Weights of a small transformer language model.
Architecture: rotary positions, no biases in attention or MLP, untied embeddings, some layers without attention, gated attention, capped logits.
Training: a variant of Muon for these matrices, 129M tokens, 7868 steps.
Each number is 128 + 24 x the weight over its row's rms, rounded and kept within 0 to 255. Layers, rows and columns count from 0. The size above them is the row's rms in percent of the matrix's.

# layer 6 MLP down (transposed), 256x96, rms 0.0932, rows 14-18, columns 0-95
size [ 91  94 107  90 104]
[[107 106 100 130 164 158 105 141 121 163 130 108 146 104  59 113 134  84 113 135 104 136 105 166 117 149  93 145  96  88 141 181 133 153 164 130 111  99 150 138 141 154 110 147 173 162 114 167 118 117 130  99 119 103 154 167 129 130 125 137 136 132 126 122 164  87 125 129 132  98 136 113  90 145 120 162 149  96 147 134 124  91 116  98  98 101 105 125 131 121 101 102 142 158 121 126]
 [130 102 120 127 135 161 109 161 162 163 171 114 146 111 143 139 147 105 168  86 126 113 130 135 153 111 116 177 145 121 145 142 134 141 148 118 109 133 148 175 103 134  97 119 132  77 149 149 105 127 117 134 148 127 155  96 118 116 120 122 102  92 108  87 197 176 118 116 107 130 119 108 128 153 139 119 152 123 112 104 142 167 142 157 172 176  88  98 124 151 144 110 128 119 138 118]
 [126 141 101  95 114 163 175 144 131 131 131 161 115  65 112 152 125 161 150 161  91 145 151  93 122 116 110 137 144 137 165 143 142 110 123 111 128 104 147 142 141  97 136 121 125 149  84 153 137 163 135  95 161 101 139 118 117 106 146 136 164  69 106 108 120 130 175 135 179 102 166  84 133 139 117 137 104 101 139 113 152 107 176 129 127 118 119 114 109 118 141 125  92 115 140 110]
 [182 147 147 148 103  73 118 159 152 144  95  98 147 112 177 142 119 117 103 133 143  90 133 124 171 109 151 112 103 113 159 138 112 166 124 150 158 125 127 138 182 127 132  83 132 116 129 106 120 110 136 130 138 146 131 101 148 100 125 154 119 104  94 123 162  96 145 111 106 148 131 120 144 150 141 128 119 111 150 123 196 170 123 103 122 169 121 122 156 140 114 120 127 108 180 123]
 [133  97 106 163 163 161  95  86 153 144 157  95 131 113 118 149 117 162 120 156 134 152 114 151 139 140 151 112 118 104 137 111 115 147 127 112  97 124 114  94 156 143 114 138 153 136 155 115 104  86 120 133 122 151 151 152  85 147  90 154 199  93 110  92 133 105 139 133 139 167  99 133 104 139 117 139 144 155 129 107 101 191 121 109 144 143 124 135 153 178 150 128 149 132 144 107]]
# layer 6 MLP gate, 256x96, rms 0.227, rows 15-19, columns 0-95
size [100 106  97 103  91]
[[155  95 155 145  90 169 133 115 117 127 157 145 148  88 132 146 127 148  92 107 143 111  65 126 133 129 162 112 124 105 120 126  80 116 132 127  98  97 105 131  96  90 108 131 145 110 149 148 135 137 144  90 102 123 116 134  99  70 103 137 104 124 106  96 179  91 148 117 150 140 151 149 116 201 121 153 135 115 144 166 101 136 118 131 172 141 133 118 112 122 126 115 130 138 137 131]
 [104 116 149 134  83 149 128 128 160 109 147 111 104 110 158 178 135 181 109 144 128 123 115 115 139 112 140 147 130  62 140 131 122 153  91 107 136  87  85 118 159 136 121 115 102 115 114  90 130 124 176  91 104 101  92 127 113 120 118 143 152 131 139 179 137 145 170 131 122 108 131 107 115 168 133 124 109 118 127 146  99 150 163 114 148 135 161 114 181 113 142 120 135 113 160  93]
 [142  82 111 120 131  87 129 154 132 117 143 122 106 153 150 103 125 121  95 125 124 139 159 159 111 124 130 129 153 127 167 142 135 150 122 152 228 144 122 112 109  97 119  99 131 146 135 155 150 122 156 139 129 126 140 161 137 120 136 139 138 158 114 149 133 179 134 135  94  86  81 177 155 138 132  88 140  98 152 157 128 123 120 143 147 115 137 107 128  97  89 147 159  97 103 124]
 [133 166 151 125 121  64 158 131 154 115 135 125 126 138 112 144 125 133 137 165 137 134 110 121 114  87 164 134 116 133 191 123 102 118 161 166  91 136 133 105 147 116 162  86 161 112 105  92 129 120 130 136 113 148 166  72 129  98 160 147 151 143 135 122 103 117 109 137 103 143 136  92 125 141 106 110 144 168 156 123 126 149  85 155 124 149 125 146  82 148  86 158 152 115 139 124]
 [112 164 176 134 131 171 111 142 117 128 141 122  74 139 139  83 143  90 108 119 160 122 146  89 139 105 138 109 106 127  44 142 124 137 127  80 128 138 127 124 131 145 157 100 142  91 138 119 137 148 115 124 160 118 120 102 148 143 119  87 113 110 173 172 141 142  85 127 104 108 132 136 103  97 136 135 128 103 131 151 115 109 165 134 116 103 137 146 167 124 107 114 100  98  98 120]]
# layer 6 MLP up, 256x96, rms 0.253, rows 15-18, columns 0-95
size [104 114 105 108]
[[175 121 110 118 108 160 127 100 112 114 146  87 113 106 129  78 121 149  55 100 120 112 118 111 111 128 140 117 140 137 146 115 157 146 178 139 146 107 120 148 127 130 112 126 123 119 128  93 170  92  99 104 131 118 117 144 109 135 108 121  92 133 173 122  79 144 122 101 140 149 110 156 123 128 145 107 107  78 189 133  99 134 166 104 124 171 134 109 118 120 106 140 145  96 114 136]
 [168 128 164 142 130  85 110 130 106 154 104  93 150 134 120 148  87 139 118 123  87 159 136 135  76 143 116 105  95 140 142 110 152 107 133 130 127 144 158  70 101 120  83 100 141 146 107 139 144 119 127 148 113 108 167 124 175 120 154 146 124 125 175 118 109 142 124 149 152 128 153 158 161 109 139 131 116 171 108  96  83 118 129 179 132 120 151 132 148 106 129 146 133  85 152 137]
 [142 138 127 146 120 160 111 112 111 146 145 155 139 162  55 122 147 103  89 100 117 114 128  94  67 148 119 130 114 156 119  99 148 115 106 133 126 141 166 128 138 136 155 120 155 118 113 118 146 116  95 143  94 124 139 100 111 110 110 128 118 145 162 113  88 128  97 111 138 131 108 135 167 157 115 166 164 152 113 152 126 146 143 193 122  77 172  81 134 124 108 118 134 139 123 122]
 [119 107  71 125 136 111  99 179 130 108 120 155 120 142 153 121 124  92 143 112 104 136 128 105 133 103 146 163 111 116 143 127 116 104 181 151  98 128 115 146 104  84 149 107 132 126  94 134 125 134 105 133 125 139  96 140 168 134  95  88  93 160 146 149 121 122  82 118 127  96 110 122 118 140  89  91  99 145 137 126 139 116 118 117 103  61 161 131 136 123 105 108 131 197 124 131]]